config = dict(
    n_kv_head=8,
    head_dim=32,
    vocab_size=2048,
    activation='gelu',
    norm_place='pre',
    qk_norm=False,
    attn_scale=0.177,
    parallel_block=False,
    init='uniform',
    optimizer='adamw',
    lr=0.00295,
    beta1=0.9,
    final_lr_fraction=0.0,
    seq_len=1024,
    dataset='wikipedia_en',
)
Each number is 128 + 32 x the weight over its row's rms, rounded and kept within 0 to 255. Layers, rows and columns count from 0. Numbers have three digits each. The size before them is the row's rms in percent of the matrix's.

# down: layer 14 MLP down (transposed), 512x128, rms 0.17, rows 335-434, columns 64-127
# up: layer 14 MLP up, 512x128, rms 0.158, rows 336-435, columns 64-127
down335 127:088108174129096182121118159157167159127130121099117045121116167177116145126105140127149083206064081126161162125105167123110102086145134145131156100165103137130095139139078085129099116146136071
up336 104:116103084146138176131112129147107162138123087141066129086105106058104053171141168163154134129102159093107147163084184181144213108115132163135149141086130190053121119145115126116105116153170119
down336 111:171154139105123118163114141084185138107123109126109103166190180142116113124134160121171138154170186161108113110208065094124166122167123129111080170113193155167137149115115117164150151183122124
up337 077:121098110180134136154138112202138124130112113150135147098187161060129139087131099143117137146108145057142151122150195133065114141102158142107107102104152153125079138078112123115115116167138162
down337 080:159105096179109101118076175153158142111098118138134149139112126152100113161151189047144169172112139122102119106076160180155137157192117116080155155143119072117138197141139120163125098117116085
up338 103:119115043139108173144145126119170107089131108157154193116133109109121118089129089141091175212098118130097143117167152133170150112155162096116137145188110166095170124146139143142082092144111144
down338 100:211159168134159145170105076161174141118123199127128129117109108139092137093139118143104091170095103079118101074096137075115142157081097091156150140150111127096100127153130152096141169192101128
up339 105:122127128164152090147159183140145131155079077141168116127137128140120142112168064126139165177100102153128145098143154128143146169164156118155165100126151127132158144158120157162148123145128089
down339 104:094111096130105129144096149065147125065118147143096139067165114131156192104109186121139146141151130149140090099146115157146143111144094158121113134120182155085189082131187063102098048123141095
up340 097:112098148177138105162111099075067114114104114143186106159106186055157178137130125155118091167118145165060155116131069097164144157166146127111135137136117127120073209126071138149169102151128167
down340 087:107133160144141146047150157091161182087151147112105137122213128149117137086116119102160138111123154086135057154089140131076104165148115152086095145098151118128095103085131139110116151129173103
up341 072:146067134138139139129129078122082113154179112226154111104105106121115128148115131131131142127124125148075152137108055124115115119174134150153063176130103143148109139104093128117146164125166167
down341 076:215139138212140160178125172152140137150070116094149117134110119131100118156183080034147132137090134088106089109124133191176150160135090121123189125122129093136096158131126143144149122115137130
up342 161:118119089133109173121185139111159133120106137148151130141124089086096188148135107149113113131106170089151152083128163121116148116121103146101190078111133132076137162131090110180166159166086150
down342 134:108143108190136136157135174141180138148128144133115173064144121074133070167132156104117121134107126172156145126122119157133088071160096131135163047106139142141103170108125134188143163114158165
up343 077:172153125157120124120129094125141137120123111151172192162159182138130125130128106144179092100102089158097124148165130119121138121127077181110112139080076107129166178068128134152107111141119163
down343 069:074114127159157099129071160137102158096125105110114139180090082108117151165158142116059116180093141085138145141120113121156114164128171151175183137144136089115076117143111122104136151071141119
up344 085:160143116133176103153089102135114217136088119163169107090112094116122132122150143187114088110112193108109156099129176086053165146145130163171143114128076100135098098141119124113109204211103167
down344 083:084134126097111133139094163119135126133127206106091158141098216122152116131130075138111179094181076154074159153111111121127080099141124094170092180093161173166132179118135110140124072059189124
up345 085:075155140098099110137136117168099129113114042142131170139156158167104117068141112142086197120115149146110142141125127064157119129125094157172166138105128162152141114127125098109077136142055133
down345 077:102194133018156107109121127129112089165166185138128109166096135122189095150127112145180106118163155109110118135069136099140137091112121093110143142098104096138127131129168121140115138092121088
up346 103:166067055113115077127147115103147095103118113211142057144162139110102122097127092136106146150108107109145118080083145171083129102159182208179118110071154175076205155098164151135119146146173113
down346 107:089176175141113163127174117117163131126131026099131077132121172105088137165148130136160074134204183134073142133177156100130138135083169067134086144115112196161122140135089110117129151159126121
up347 080:078137116182096089140111094187166159113185119070109140129178130072115131164182089147184124146106167122159140077104104140167127105117114128059063133044125151068149130097129164142070147115134167
down347 075:142127106167138170131160091140101093097124154104161146079098050117112138135093145070065141169082148076105113070122122137142171110117131133141198167186137148116134171144096127151136119145105117
up348 106:139113138081123124129156131083148164142131085187166178138185108182134171212182100114105173135112125149139104124122133140083124077127136090182140071159132097128090132152092113202102142160135135
down348 102:160086099203126097116137143060152213117089148120196101095104173089166135129061098160086141136120123157073149138110136135111075030141168151096113133158156120099148114101097131102109109162117135
up349 095:110089103184080126176129064148161106118099083084168157107146133086146097098181083173159111144115125082067127136163104173134161119113142150058133087083156105134123192115155129106116151099099084
down349 091:100177153135082117118164168133098122186144111089207119121174138174196093140126134134078117163212121171143149144180176143161130128119125111109081178088143167169124176142127167154165119142109091
up350 099:136122159135056146119122095066080174055081153072169159152161132088129132207159121165080082107107083135067189106114132091122138153139141084133170133152146096122095122113082174124103101111164152
down350 094:124076122119114165111127149126171166058166154096121116117156071096113120129138106141091085132107098133085112216128156153076076115134136065104109146129130148103110124128089192126146117153174085
up351 105:061082107157135114189132129071172151138189125144112141155107113148117182151081052135145119146113142119152161120151165179148088112134150130196087186122101082117140116112094196116141051135152086
down351 112:152098160098161136133165118137154101117069112120106097090168139089156117162126113149149189070170131209127114054116109100152140159217084129105067158130168055080114123155113122140149175148208168
up352 091:118110122087109141140135030114126111127170114185109084120115166127109169138086082141190097137098118156153127145128133162148129095098115167055117127170111124109135090125146129183110151166104122
down352 097:055083137141177153138109184124131157095137115109185159120047129107139114155130119071087116180134086123069133129133107153142131141102143175132141187166131121174162208086166112135085139152124136
up353 093:061109120130055181089132130154147134166102156165153123143152165109114142102143077136066135199105122080148063073163147189080130103122153191113146181114152115107095147108066204086148132167134125
down353 087:146162150128147095151058153129114128117095107186105157119173120154101151088189136147123202117129101155149117176117122135150137161080089099111133106181076066119135186180100109123086118168146163
up354 104:123127125152087139110111112150067159198139111157148093144090090146113068148111144154135117093094148141093155055109136143141201146105143178132107153119171168082183100146138149096076044111073178
down354 111:188120123100187124134116127151119054166143177044151128049113159149157114080134065162121130133150135116103157128132166132163111129150107111128129089076142113089069157115175136142122144152090101
up355 103:147144090152107101134107124102177100093128126109109106112164074165159163128176129135119133141114145119122165082135173138120147155105234129095102180096101165057178121127142182174116134133029098
down355 108:128138197090104159063169113033123160151144129128073172099094120109061179131128104114102161076152148159128104124169119152115053068111149120152078145141064074184125081106107125139134130165127152
up356 101:128122136163123129106082128094113135157093108175116167122156032116064186098144114150094146082100083136141112131113136126137137135151084144122113112117126078081121255123172188183076107172135125
down356 092:131108078126113078100111071097137115111202128202126103088179143155113216108126131138139122146107081142136184094128104138135119173107098128176142089109146108158139159132162139137113138102099160
up357 109:149105105145126120085140121129142124149142131129109159178047180142092089145128091163126149143110116159127220107159118128100135123196204124108114113062172100071162129114097206104135115175100105
down357 112:083157180133061146118162138152144143091132133074181089067085083105154122100121158182091128138155172136100159130143070138116084156114094142143177143148084133146082110168115108168082187171117166
up358 099:166121124091156134147134144070152169176103180175178137115129106117169119157133138189137113135110169174130184127132192106110153099110164124109116159101134110106150144149069153102177124108085070
down358 094:125118117114160142175147140123183084147140163175125152077137093098101158097141107168162114119167183110133175144093111150205105121063097095112087064139133120141146170164143146138102108060120166
up359 112:125100111167118181106108119122063099126176063178113088145122096149067096084170093160089107160108146027128116090101151126117133147113195147125176092111142116154141165112166171119114143112137137
down359 128:130186138153174121142158154155117116113059139152101113125185182177121074179080113103142130148167171175145060124143139087120116112164128120125140146127106126136115082139126052125187106156091099
up360 087:157151091171148098106130048133106196098125052111118177124125105080134139191089165136158059111103123078102168098094134116156144148124142170150146173125103171084148130089069188151143162116097122
down360 083:169169133144192136107160144118142162160142143087105121112120152154065110084169151120124132115159066112079096171120110130124144116095111105188159133126201121089117210150172098086108112106174115
up361 099:073178171108105138138146099166085096068109099138135145110143180080116085217116108134141132141111124114067136137163125091092144078141143126177195133149100130134172213119125139150082180144148148
down361 089:115159142146106133056112131139128097117155134076133121140133161165124142086097110144126135102164110116150082178128073082083141135091144096156091105139114100174144169144110101118105177143125118
up362 116:081116147095150079147175122147097086130138172134157145116158110125083048143057123127157107195110190085189128092149085153166107100142176152106147190145120159117187129123183110154118164093103074
down362 122:158061110170109148115156180138160128129127189167147114192158119188120180166151166126141119107144114192113140123174103120063123117109081174192100157123133106108153114082097129144156129109094133
up363 112:110077099185135116076096146116107156116114186111158120102184094105135146155150129150149096107104174117143110102092163149122137095146145145118082146083141164125142131098122138046134141113073147
down363 105:117117157114134119112180160088113129159198164135113142094061116118124177102175175128107092113045115150129122101053145117111053132090124100137149156097168212087105158102111140129107097097146084
up364 101:128080157156136177148153076118070096147155177145137113141100140033139154153141081138124133098106103108153144129067158142123179109133174152078093102107109164081130148123165138116126167142139130
down364 104:214122134134145134116161182151178152133149156150083179125119138114181076113069122133126076139112122156110114079140110130121140129140112060100116186122197088101103134146108138045094128138134089
up365 209:098099088121072154164154056091150167129123110153097126139156086128065089126145051169109160168150078106109160091125130124068134102167131171136082146123099112128131094102115140117108128124066100
down365 106:103123122104113138130127115120127121128149130124108111125117123111117141125115073123114109151255138121140130114132133151120137125136123140125104126151130110117118116125120153150126135123105122
up366 094:150115115121118137122123107183158113106137103119127086179127149095143116084142119131129144130105155069097109055132142170083127160159128148159097168142169194158128115187074206144093104090123144
down366 094:056098092078133145134113152171085155120080132175156161154129161162100088130164101092157135115071075145152129140132118089153122062139164126095181155132075120130091118106167101075143141057127122
up367 103:124073093107118249114165098100150093110123136152128072103163103113162107155148145140068099178114178136080093135166084172109122079134135112130179088128151125143113151117119140077154105103123073
down367 099:184193203104155157151129072115086111133130130149142219186141114149100115102128039150139174079106082163173149107118107154147071158159112081135132125115141128148146079158094080137105113120141156
up368 105:128106109089130129104165136100143082143048197145174155129179129067066100139133156154131053201101124154116114160150108124050198102138087157133131121145153116166121168152152111164165151126106141
down368 110:142104126126212052155113136099166131096067098145163099081140168151150187114129101122145157138137123148116164076142107127158124126161111103150119094123168182069076153145132153179081117152133078
up369 102:056118092132087199170184130136151126159075120113174110113138149104120156129180100142106167147110090200104162128121161136110202103127176115104144154112103118166100137144109112105166123167083149
down369 096:174144097104052115082176118169160145082160162104135102132118166172142154116168106115101130089119134172121130168106115134140129171140112126187121137121156145108086175088172148090152129100157103
up370 116:117106076089111151156131095090131074122094166134176114111182164119111170158082094139071150148114114111133101108193091133184147156138171118116131086167148109116110152133142191236133111153089099
down370 116:099092156137167118071193108171155174133113152095108082112128092116148113128129172131141087154165099147123127128123147145074157041014109167118086109101139141128136059141100109192110135169150184
up371 085:130087145098128166149125121107192123115115078120092100176159110175130126125205115183126162134112081047120154146160113118086120100161131179140116176136191127151092143122146117072101115193120115
down371 082:084162134137122124149149145098116123147156149125128122074133135107112186104160088089152126121255130160123127093155160125144091107132157107114102106124121133189216165129153153188122126178120126
up372 102:081118128144111103145117157165102092068156134115093144104074110154074139131154106152105077217118141115099116149146105132105153083089122188115167167082119155019162148136151186129125128120144098
down372 100:126134156116114131102103161095113126166129154119133157221134124112155061150090096174129168110128121213173092128105144120084124169136147084130128123146168153187105054149102131111120123131093070
up373 080:158052131092134169081164160120127135131102137176165177166058116163130160128107149149119117115106132153073132129137082099089134158232085144163080160110123134155167127183103131144100164044104131
down373 079:140147131151158131169164203157160145142077083098107128147153159126095177174038114120132120113116182127110151121135132177143116156090155139161157104125099144084100119113079068075176114151119157
up374 101:160109192140102184155138134134136137069104167119115081098134165133089143148185108135178143136109185158134121153086162110092207128181133126168186097131125153113104176121034142150114156117127108
down374 096:154155150118160166128156077131106116126170039141143134102082173134194085134083140136056115151120144147083136174093151158143144137182155061176080074114141146090175131150121116139172161120115119
up375 087:084116154149097214140156114115079131096148123243109104095120103103113077117181130141075171133112187168087138129104137184110128182123155163133113072115121165113172111197093128114157104124102120
down375 087:126104145131118064096173138140103103126155073153071062154104149198142073118064082134099144111095080127061092162137191135078134136100141166096160118144162150155139143119134073127149150148176125
up376 099:093118137102147179157155077108078057099130130135169123146118190087106113204150103149125160135102181167099095085143137092100162175151143149072158084098101107093143174092144121158099123135132174
down376 093:108105183138118083115128122124142181099151104081095093160089097130182119134069116126092143089068106132125089120133079134083122131146122159166113110157150096085148152117110101128156081080209130
up377 091:110120145194074142143158099103098191114083168126163101167146148129122094159075106117177150096107088153135140082060072093160123153198132148125134177074145124125140077204116099149171117121080139
down377 090:107109155090187144146073137080126140109096120131170206127102087145113161135198093178140148125065144153078164116140139132076121086134109115121171136142125080088185213110124191120122220086140136
up378 105:121119127151150188110155097072131126152089152105125129175159111063143100131139136147094110167107100054158112154141103155138117102126163166076097183126115141059154107088098109105121166169087138
down378 102:066108085122152138118133160124134114193152170177146086086107114116173109084187140136115108125139149141151088114055157152184131185129155100082088146122170188162071121108109078150106107124149131
up379 092:088095130156080146154150144121135167154086132095117135124116142160115180122139080141091157132117153092107122122171200091102147144107176177149112126159073201135133123152118160094091134155098142
down379 091:132125138080188129120114160093111114145139053151115057154096085136090118159098185123150135125255142112094155151096147116135157069061135069135137119098129111167136087115141142113166124121169151
up380 112:142137145094166094105172077147059157121158091131173156113154100078086130152161166153079082164103128089156135111164146169117115147154158091142125138145057110088153181202135137139075104172089140
down380 113:112121127146111171166143128090136141123193138119115148131162129130173153161117106098133128150115092078081153037157137159104110136151076107076142164139160152174115112132112106096075159111169130
up381 105:103057115096138109120138128132184102067092127181160111111121214076116145118192143163080072131112186121143065105118140154108141138127158131121174114111092148123142163157147113208134138101068111
down381 106:127145099069147160109089144151055164133135085092078135099098176140150148133131110136131116148096095177156098180130073093084115174095170077155150148196136154083074101125091129164112110086113146
up382 107:111154141162143160158107075124137133108131143131132091120125162102126084107145110153143113153109180110122144097102139209213075141121173120139091096169148135084197120153102111205141151105156070
down382 101:143188138179129140154141078150066148130117173036096117170145136190097146069119158128115132094120149102095181194155117152119131100144149084149123113136085089129140115148160170110127188155107129
up383 071:120195164125067120106102083140127137129172096133130145128111086165087114139195106110150109118117152148122096054114085176173149042130143111165115129074129161146129086128124133142113163074118100
down383 067:117097144149151097165147166157175164137122131107155116087110112149126088144125126039080132182132133106152130176090161137163102153142064105107199154168110080117131154129109127100110131126101114
up384 073:076098183103098117129112083158093167075166111117177124157094193128117172110156121123168085084121129127153149109096159163100145098113171134080073136118133159136134144146128159091136106136117162
down384 081:195116125139158163132087212190119107122086112123061109155140140082195123117120114065121131141119109100105152123115122148176137141167106115080136135128129157129134118125101176147126101125109142
up385 109:106113110142127111157124100088086189086137116147120162112108109067116150116113150146114163137113138076100183158124113126111224145142121124142178145137131091133174104182145097142092087153109161
down385 105:135112143135136178102209132090183142125166135148103158161121155189106121179125176140093097115111148151149106143078172165107128041158111133180115119117093113126155119089145116128106084104164107
up386 101:124112161143125141171180112113180154177088176145137093128082115177137091131133078144138111144109099126124125145183099065078156106183107160152114110106058136103163138183179138098095115114076118
down386 104:125129111091081108171078127100128118130234118120143130088126097070066145119143135130110153113178100125148108115087135116148091147063132056124182201151130123157131143106148112187115150128135139
up387 081:093124132109093111150128108085076124091084170082090115099160077083113154158169116143068117147124158120191160154111133062118160186110166155128148108177101104077163100195127146134110149179148113
down387 080:198089096137129159101115129094157175207131119148146097180100152176164105100059103091185114123160109127100083120141132152119099126092127169077173148069129135164122173129106122146121148136115144
up388 100:111131154140154150125152093115111156129098094111086147143054082071145081105176097133120100150102134075138130067183173116153129139122167099165173165148069131121176090159168185169148141117087125
down388 105:151100141140020143159114160114185175116094120122157127158151169105128096058195125087145054117143109072156088125177119148134150166140092112139136128118162139162098122132091155185098138149140130
up389 090:116145124187131121120135102102109148107095131107125139130109107135119126110102050188156093108104124096116188119185134178115161114135089145113112140111131156091058218141093110140143139140085101
down389 097:108052120101084118109100108117155117096190171087157137151172135151116131140172116141085176128232135186165127166131168132124170137161089170138174145091128149122127124125104147146084182089104135
up390 102:119172157078120143142138105100116053129122159154173105160141129143120112183131066142090116130100153078150098111149169119117149133085119128106128141146085101083191142102176138181064097192121107
down390 093:097126139196125090158119136210152104094106123065076186139200128143153169169126114164109124155072155090093128153177094145165100128132140120131106133128135066103112154175102124115163080074110121
up391 109:163077176076112157125180098132091079155146149189102063117108091133153148122168090113154142119105136093119123145104126146150144084149130150206094125129169157171135158103093204129173086102112084
down391 116:145153147118108109177089107116156126133103139088112131133121118076129119135144191118144101137141157084181142095117079079147114134147121106167128165137156107139182100084104156122214148067094129
up392 101:173127121157088093090114076149098136120133129108123154128167109168089103117101154124063136168105127071152127105054066119138107149114135149126142154136110148069163157122125197177127085163112085
down392 107:081072114095154105069107116095186125155135105162133164073106065127088196108142124135154139153134153137130160147184142134164133170123083137123086102149151178198136143158119144125129093184102125
up393 099:122167118164143161119157167163120142097059179137052141137102186161105100115099148128086107131102167160100125112106113094146126088083126115111143138144116181103159180090163158118141063144110150
down393 101:112127103124180131173113131080165138129132167148153077103139057110123123167151151138151093149072087109119129115090087063137089123137145184171103097117154141117146119157157174134145081087115121
up394 084:077082166152171121200117109146116204096105119104083168142103155096107124133124129131196133134089116097161146095165132097109132071161129142097107127087172190142085096124156134147193096158128088
down394 093:116071093151151144168140174186137191120100129106136095187106167145098171138176145051153167154147109142103104105068153186139124140115137116125104133129136115137112134127133140096140067095168106
up395 104:121067163139141090178143112092130104152111220138178128127141079069124148119115086141153129143102100151134158140163131177091138158127115172178134134126165158107107144137157129226152095129129097
down395 101:121233129143161119120185106151123157132160144139103071144094148135136109112094127115135143115145121141130107126125138139131255111105095122127120124079169085178124034165130119120100095144112166
up396 083:154108103129120134122116148088103139165110146121063118154092103173126091119085124175076149141100117175094133087087095106157177127083131126112144141145135160137083129171119125086145209174087088
down396 082:106066109086099132171114132125163186153084174155138166127120106167079167130131116116162116194116106116170136093144126184118109135133136138098165128098141160110058192085101142117163112050118099
up397 100:102147131108067124170116078104201096136128121126129107124166088090101144090124115121120076188116164071178107149143142154097153081071178157185125165112167147137165122146121165138089117114124133
down397 098:083139153152137089151152100186033170119123142076103090131074147141150120152107159130149129090145166135130129128132163159145131107133107105131138131137141105152165161149118164121125075133226127
up398 103:107107083158114118119115126092168155150088130173172135198127130135134158129122120166057080140116164160146120107109157127082155109130215146163203073172131157158082146164130182104128030108090122
down398 104:139126091111139103031141097074205060118136125082065194150118102149125204107118141149202127134140121129149140095076136121086115165126119144140154150124155116131141123087145115112102128109150145
up399 099:164082127098147121120152096143124114126117149138166174074055143069096098149141065099211117215102157138156147139088099091130139091134209159148152146136091102129150139117108110149109105135120072
down399 099:105139152199132137116090140133149121155088074050176102139170166154181102121114061153139133147147069142107101129102147108124169125131169098101099132091117114163126194155146096136118104130126135
up400 109:128129110092146056121161133072104227125131083131167122111158077190125085155116166112171114123100118091119153107133105168138129097105147143102129120127131103084122112149134165136137144121146104
down400 116:068188145056140164115143161118154138111099092083133180123163117123177117075136076115183130143119183137148139167161156116177159136201127117107163114133125082152120086162044092130100101119122113
up401 102:138137083136124107083152141160109155089070149207126083169122092191114125112107084131121117120108098125129097095152154126142128086165141139146109187098125149065150153104163083194089116129160142
down401 098:114141111102095116088148154134124128126129159117122084142159111116117144142125119181130101148103129122073119118069138121083139141125139175124172181178144099126124184097080127085110090068162093
up402 089:104109084125059073164149131169107176109140112090112159115091074164136157138099132128098137146103148103138168084154145133075192111140108107190210146099158151145114119131057136124120079187147137
down402 089:102135123160223136160233130128172094119119100102137076194124154142070101134088166122120117094122139148092087125102090110137091158102127094080157123111030125110127104109126131145113115134156095
up403 080:071123187103075124125139141122122093158096107148131031141082178192122176084157102172135168108113123080102133133174144148044150072127151139168133141106194137125116117109085145117137133047136137
down403 083:180116085170196137167067126112129176101154085059149152107142157116113100133122107041173094175059112128159088135085113132189131146141115135109176103165114103139095182122134125136114132153104089
up404 110:139105089101115119131168110098145058120128189132143115110104120145045096069177077152121097127102173065178108064072163145133072093108140166133147119191097147168125155147182158130112098157137127
down404 127:142183187087138107090128111096121119160067084110167204129107094148132099121087155159152139098135144089095153105099111104080105139159109132129142187133151180077112124124087136124096161060146095
up405 080:167105132154091171105149112141104116146064158146136091131087119120129148091102158151086118178112127137142105141149134117047127171111189105160135101178204162108151122132141116089087096130122194
down405 081:172132148125131093165128154167147122131088136129192164147146097119088092094172085157117107139103129110140063178133091124152085145130151128144168161097116102162171169139141134128148121069113127
up406 102:090142166150088204142151130146134146141088139118089200108126075082094127132167109108123117195104206102124161126152129154081162102067112146164151102134102121138124149135163126127084119138062113
down406 103:127117108131201085100116107167166083076083132162125087159124196156187132159140168161162099132172069149165139100127127122125180087125184091147138129112085083095113112197154096130122135167175100
up407 087:079124142151177082124155148206116101129068159154151078168165151113132127139075109135140148115109116161103146116118105161099166158198155079128095115112123135128122135135052116144146152103111144
down407 077:130157131097153077176085125134149082131137110153114107062093119128195138196116100132183184177087082137088132143115096148133055170113092124118092112102080143083127194153125104119119053113185136
up408 102:134157143094060147085121131133121204077140076129114132116187108163143120117171122156136075147111132097159174182165114147107139149121154131123060108119077125129155137140139167117154106137146123
down408 105:108141165164133083114183153124123102169110116041101109093127133113108156121116049145144131142139153109085118125179141106159088204114078093108051143108107065045153166145074152118137054176199063
up409 097:105099155101135129210158063139136127092149072173143153141101167104121079119124104129210131164100147133103179149139130181141112113125095164119135109100015115088168139162091145150133060175156099
down409 102:167124150163146106126139142153106167150137087127152085150111120096115141147124107129078134155120196150100151147128123116093129154111145102142084164100165133146192152158141066160139100177171113
up410 107:135106158142073130162127091124076126134123153145121115126155089145093104061151126132139094169105164064161192116036083144168150143105124144147127150079116132140143130094125137070102166151172145
down410 107:167085130126134072146159109086145192116121142075101077170120136123124137142139159120134106059131075155110092123187230209155135176149138080161160110124134149153118081144133128137099063095170092
up411 092:130116144141137184136112128086154175130091197186110125086165088110146163136134065170130100129117100144137162129152157213127135143109076126129134113054164156115164080104153167105146190132111144
down411 087:089091149158105159150085119126130128111176097102088110146132174091163182114171112147105096124062200122157132152125071140153106090069153037204123106133080140123190113164115082094123135116155115
up412 093:155063088139114151096142091135129108158136109145106094116189092138172157165109121199079133146098119133151133142154123157116141133162131138176186126099112017130164160104047191114094125128161110
down412 098:101143152152186097096121147143129146147162046077066161124125108113161117119127164153166093122119077187106114132194094138170114111146117139151133084157126046147136124183142135111116136123101081
up413 080:105090109088089172118161122037077166096125056122107125136137122130103161134125076103110100147115087169180111161108098092200122117107142162123097150157135127065146132230139116163136102092113119
down413 077:162092147135168112118090139163185117110174150129131116140095105171154113073157205177127144175140125136169178078121154216109108191124127092116157055117108122109097149078144166125164167162075110
up414 104:147049136122065086156173134077105104114120108132106130140145157160127117125153109142063122164116092118166139138075086136137115113130129196109134133100130118134114147104119147122129037198114146
down414 100:111137130145152195158128123141145180146108125142101097110081113108152176172151131139088135175210158147117170158122122149109119056064153088118142101093114091064081119149188035155097177117162138
up415 076:093137099124118094134141125144143175079152016128178191135135143098118137134142117124168111099113107117069188057200130147125135117118131131165074146089077147122068135131072140132178112128104129
down415 081:202112151124135173174135154105124109171132154085087124088105119110090091126142114074070139165071144093175090215062148135130086130144124143099151101176155144139160165132159154154087122143124166
up416 081:053072161083110127196089131114085129121115133134087067087109101125132154123138112153132143085117157122160159150107141078082133103108176113163135108111172164124119131199131139132163170109151120
down416 077:118172092175143128113151108149132131134146083127121066103142140158133074124162139148165139108121093129104092114158110158174102133116127186095121130164143127116169090119105143132121166096125135
up417 113:045114145053094088170167100079174139101158103123186161205118166142094102116167107118139125114106158087143142072102160153153079076115136168107116125101105162117132114164162125148124126168085073
down417 116:135087066145082125161099111170132173148193210178157123138110068070099156123147143103093144135106153117150083159098097135116163144106190112119157085097105164144075097084136118100180124128132099
up418 108:165134153121094176169159074151120118029167123148105121100117181104113114102160078117140121149107211122093115111143092122109194186133137164115174163135156109128178124160131167063147119134179139
down418 114:109148129141192104134170115096151140121104114150147142143174102141067103144177137127151156149107065110105092087150119120088087137090134131173108099133063117122098192105127125125186110156106000
up419 073:128195146144102088115128024136118123126145132164209097146206138124133124143127146119142058121109181141132166149109148117128121123142141148122104122143107097162110087071121129129205155115155162
down419 068:158109079145144146161126143143120167110091102099139122126094121162111121153136129110142131142030098128116109107114120167133129100148117157129166166124132132073122210165080142130094104112089095
up420 087:135111143108101159120154129141154093079147123147176162133162106132103128210205122124050099174105142136151118141163164144119081127175148144185089109152128112128083100138107127103164099179056076
down420 087:172141125094122102150115155117154088036068127089155183118084147123096101156122132114160124101104146097151120153069130153086063163128096162105150133136099127111143122123189127116082115158123172
up421 092:128143108140124089137169136145167126087177132194113134199143107127078075197152114157122083160103103125166156091127182109094125122118170157118127201136091089124138149112160183166107121173146107
down421 097:172158101103149164113056114092075099093121131111163161027092133153154098157170078148142173115143125144093131151127125096106144142090113150175173073169208138136162134152114069159107159063114113
up422 076:147063145097162100137127123168115105134131111164164161128132191104125167135161142139119096103112105119118119068112134152101066099172121150112049184114170160118134173161117137148095161067113156
down422 074:140127105160123158131118130149175143174142133091130125144125098114099072149131172067181117088114101107143102124138086120103103129096129169084129134108148130150145210132120088074148105174179055
up423 119:135091121152160147123161100137194145073028142142155143096146147175141145149164103184131090119105181086152182116164124155091122109123123130166159145130111151095117134088135123132135097114129138
down423 132:138174151147111096156153138119095101139134089126085073159058117097155185097146137139090144138141115170150170127143175107194103146095200106087144138100133138096161162170143166142127169153159082
up424 077:063132162105070102109117128089143124139174094079140092107146096193122128146145139179177119104114139129115155179088110105111157080129131125109093087118142113122131133141153108147166152106126107
down424 077:122097181189147165114095115146159125168138119183147116136134142076136110160124120107065156179081124126110060080111096190146123109093069119148125121232132095135104140121111126102121119129116124
up425 099:102089119142136178186180129097091093165106119162132179131139073082111164115185106136101136181101065144085121126118121135124189109104068111161179046101094121141129154174178128133125158106099131
down425 105:115126117071167113114110127112165106144175122119158097094099151127186067136155135177105080165123106089139104179139212123153174038094137137101117136078074175152136175141126151170123054131146094
up426 112:170076072122131092138166125131076108130111114132149107091092121100117140104164127125109167157103095114174141130091125153131149117115122238165144117136069168089150121113158134194070171151120104
down426 110:106045098103134065139134137145111082146088148110131125178168141160108136117145126131091136175122140186155090175129158105134098115110136118102175102083098150130169147148133146099139128144134146
up427 107:108106171147071148181168095142152142169087159183142078130149133061113092101181074135156176151113109175157121163147160172118147116171155123147151117096096126098103127125129124083144038151116080
down427 103:131112152120120113131015141104111062125125145141154149149148107154144127099126089113167085102255120078130139138142129119086130095112164178126168124147073146140181110065125113159116111107066147
up428 083:131120084132105132137157112114105067170069099182060160128116074106127067154133145130128124180111163162137119201147164085116135143123097155139132150128086096091118109112171090138103088184119109
down428 079:110119095111161173150115137133189123137141108107227137091116149107147113147128111108109107202129142118128128111129069133137148175147137154189118134081143106121143143047124115166173157105134062
up429 100:140109090080120134164179094101121142118176070122120117151150150122110150128112065126143120109113134145174135153079132146133096101103116176071182110130090084082120125098125154078141120189091062
down429 100:090100140195099114086150159160173143152131137142159114109138143086118148129112187178111139102178114104117109100110172140133101177145134105112037124117162115198107192134129125160111151153135138
up430 106:139175131111107108110181145123120142104166098090124101174130085075096113125173108116112126108107129088182206105040175089144159174104124167136078110084110135152129145129103083225091092154130158
down430 109:165139113182088138164111154140091153119119115129100072127111167125104114188137157126063119141099162177144128128110212161173118132116164085115164139132136154081126175148128154098119064111098045
up431 095:151128118168136151150137103077087080106143122143192073135119128093130090153159075137157175133110138164030153114122126156176122124175148095159120154139135179130105130163118111169141164124127111
down431 099:098192099120109121090073139168172091133149175180092139122103111101162146118096132113130107119104160131122126141094125128095181130143123158120152190196123124110145145110148104173087084087120087
up432 091:125131103061142194114138125147184107146145104096105095113132143160085166145114105126118162158102106074185117154062120078092083083137146179082089087076124141126134140109117152110126103152108147
down432 094:118124173165178121160112088168129147125135091088118135211131176150172111126105199122140163147180111181127154094116075142166143179125124152098121177121106080138078146158096118163124148112112083
up433 082:116135136133115096119111127129156141111160134129088181134134127135115105137166131153136102139104137169130141134153156143185154079128114132167055103111135095139102116174110149133124158125082084
down433 078:092148103103184099169165116092105147067078112107136129108097120164108111145085165082113110133079146125121089152126112096158095159158154127097134154104133135098107192198126168160107066172129123
up434 116:136122119126173093128129110121109051113112088145162069080120077161111176113072074156154161142101192130119094101119200106127205141108180158160154160116144105070124155098057115140137121189181085
down434 125:200122120107150087129112131137143096118143047107181100110083120137133129168188159141163134111117122137102094144127158053143138146078151103073111151081124150100215156104120108109125109170130116
up435 105:097153066109107124123150143103148151120170123165131074219107122134089140139143107143089127155104058050180186114091194121137096159133116161124048147160095169096176114145096131149136126146125137